Weights of a small transformer language model: 14 layers, attention and MLP in parallel.
Each number is 128 + 32 x the weight over its row's rms, rounded and kept within 0 to 255. Layers, rows and columns count from 0. Numbers have three digits each. The size before them is the row's rms in percent of the matrix's.

# o: layer 8 attention output (transposed), 256x256, rms 0.128, rows 245-250, columns 0-255
# v: layer 8 attention value, 256x256, rms 0.139, rows 246-250, columns 0-255
o245 106:181099109103150108147164095200142109127131083118073161115130093211117118134103129153159138171085129098135111168113140061042141185118191146128148123141132161172164111169107176122141122119111043154086083188188175118142153096169102107110113152113175128146146119112101064163188174137129111121103157207170131186155119103122119181115146098058104150119155130122158093108105105125104110085168085170106157128100130133134132222142115082072167100105131099149095098149140137108133163096205116120126116068157146144108114126119113153136110150177136156098188123130124165157199122130116179122117140077107179114088117051110122141160191175130145130142164117113133107125066106148131110165115121168138122098196104172126111143095104109127155150134124162110106122131152117057065139136110121
v246 095:088162084109122126180133120066142124125122163103118054168139072112123101153088125118178150090138104146153133176082126127199234185061089113151138122134108099114130151149136120137149094081129094113083092144116148083110110092107152150108146151134160093155104113123170137150157090076078145150060082113095106141064155108087120109057084104117139137104123135100133120160116115158130144067221141083114129098141152136114084226126081132110100106152164115158142090131107136127118113108088135193113180166149152105125134120126121173152095070158149094122124139216165174155119192088078130132121129167123202116158123083102118123138159145157132161130096055138091107117192089101135172119150117159117137132134151141144109062111106151152108148076094133181176152107096114103138172144123093
o246 096:101085075127136182104108110145132110126099143132161123094070114151106165133120097108128098155153124113100173119202132134088116108123191168143113097116162130103149105118121110070108118123137200117139159138141121187131157115094156121145105101123096079183156078151123157112163154109117065180147165127149125146154130102080136088175075079139170125122087151139127129099175087139106155108135181163085088079085148136179198138050100064085146156089085142153102169148154159105104161146139095161129147107116086107050140141177151166152213097101122136099149052159119163129158136106120164086093129124119121093128153139108135117131132137097117125100151165206067170167095139193118146139162146163118148084114092180085174078138137153156130152206100095113124145115134157046068119133182143
v247 103:130136149159146068156087177164124171129137195131115158107119110110131059164130131120101102051132075128111103124064115148156107129160156068093115107167159099108126135117128123174200097108154138150152131147145140178149090111136124135071126059129093124114124177160153138177153063119146148109121113138138117142114127144127100124162193134148087147138124104079125218210144146148142148136110139152161146104123110143085117124144147112109135136178116114115142130124074167117185063154030172145079135112144132101059152134069165087160179108143175116192133132142129127123149116113149168163071190082195198097048111107213122100107137122116117088085090108186138092123138141110103130117163129161093104105085163151165160116059150118142140092099063138157134112146164124150139140102151122
o247 101:103106137130110146124087166087151134130158130145161177084114101145142173069103156185149090086198141123093163113168125073107170134116100128147113165088092123157135175143102092157057100073142125087111166100138114137101088103116127166140227099077115087166127162188095161062107156182108140105066068121137146123096152131154139109129098147138179055119092141142126107112134127160130110103122127166118084107133109179183110124143102067140124028069103138110132153144121129156114100150131124098093115170117147124136086092139079158117113154136127140126085135053083165085181125134053129143174145080189121142192144120125144087151101122126190218149121097155162175142152114112135060145108113094100094161065116148096120121142145185110125143070113112115108121124140120154167121090163132
v248 096:112182167124089075138138128117065153120172071198117121117108129130065131163091103106178106119135086157117123181103178128125173146144134085149101068079162147140092089128098202150190045150093077122134103115131161124097114125160128125114073130148130143135188170127124082174104115147094125084140110126106096175097098108113171098127176130150150102148051130148146098100183184135126142093116146176098164156158115167128131116088120071094154122140098164195145163165148158118109113180191147197082157142181138146091106121138109160164127114122177165118112114157136141096123138113184133055164143138104127156157108151139111088096124069083102101161094093119121127139119179156177115175166088132119084120160124168130087123131145129097104131183183135210092144165152169192147097152105100
o248 098:086094169134102137131086166160091084138085130130124108091150118122108106108104129140150119105153119150121061054136126138090085139107145147182146126090133102125136132141151100084129137127077127142084085155135093146144122088040116147083124088131090154114147123103055085113196121148080142129107122123165147019086108089106089102182110177118127153143166142105160063155129124151093090084117116177086122077095154145101108142069121136070152120132137147127128159095156106102122065132092113077155104106122084123208141127128108191134164200165073101161116110047166203151119120154094127115130098150133133151127125129121186159107120096138164191139145135068068104133078112087154098114146159127101130135090114107079159144133151065107196150150165141085161158121136142107137171124208129
v249 100:120123124134124178163130159176116133105131195123096176155126144110086128123067093131114110171121137118133194143114176111118142085162098133139087149094113130124081118100092097119083130109082096202138215165089095143117162141098083164181098112153132079159168134112104145049094130140154135129143152151092187140060162111125106181074151128123170095060065104107173131159090141159095106142166136156152076179137113139118136123155112115151111133152160128128125093126089095007128130108168088137113094103146132103104156140140161156135125169135108113112156123121110109073083109168139135108144112136085146045121132100133135165139096124108110147158165154097179113104150123166083139119136138057097066152183147200123088140115096123148148138126122127106112208140059141134081095107231142
o249 096:155170115075106154186144074124151079112113095092120103112151084141088121147142125119145108091081082145154081123109093141084104177122121085089176078177140146127192142109136141087163108098094146150195158100185103140078075122092164134153086117118126110149090126069184159114138126106152088119130110175137108162118161111126117144106191147169180106114155090112083145104123125139152125141112095111185152075132082097117169133141147113167119122149134086082155132129119150144145169127110182072096111122110177159108122145133110128157125163108120043144143094101145086146147090086045169167137130102140129115144207105083123195081171094175144193139055112179080145156118153172137136148139123088120187126169176080148085194150085097076148067134144084122136177125146105092111148149158108
v250 095:116145131114137223149148128110174069140121118094152136144111145120162106136129047126148112151203139105168141155140113080101145123127197105145099101110167124120133175162151133096101151059111160128134098128165096138142171090142142088127187140155090071178129090134056129134161111126146153155134132130111103081110118135125143125122111115170176133167168165074164120109112084147158133118147131078083166108124103166115111146158164124116120044114107196142160128125085070127143108133109132157138160219114096145072113149081137146144134083148149164167135097174220082155099154166164171078145082138117126157092181119108115151129144118130153117093175112164042057183145132094060156103108159149146169108157119108180106099110102149207107154127137132100101079122086094132172097173098139
o250 094:139096089086142072119114099148138146099187180110110121150131082094187149142158133124139138100159061126130160198155155118147131132078089173130119113126122083165169071130107095147096101198144122084097137143138156157068079066164161166153121146087130157122150125117149180195129136157209134083138138129181167146135092155161095163146116030105132155122070130164104053140122174104175106133088182163099147052112089159185152139114096178154152142123122156147172134118105134117125118138092102183081081081129097106165162082150137125133119128151163087054143120153116110123128141140142102145096051112064114089161169160107123136113119170055119170142164152115137119112124047122136128115102100135147163112130105112070094107124157082152097117177116134149124102074162095106129132172136125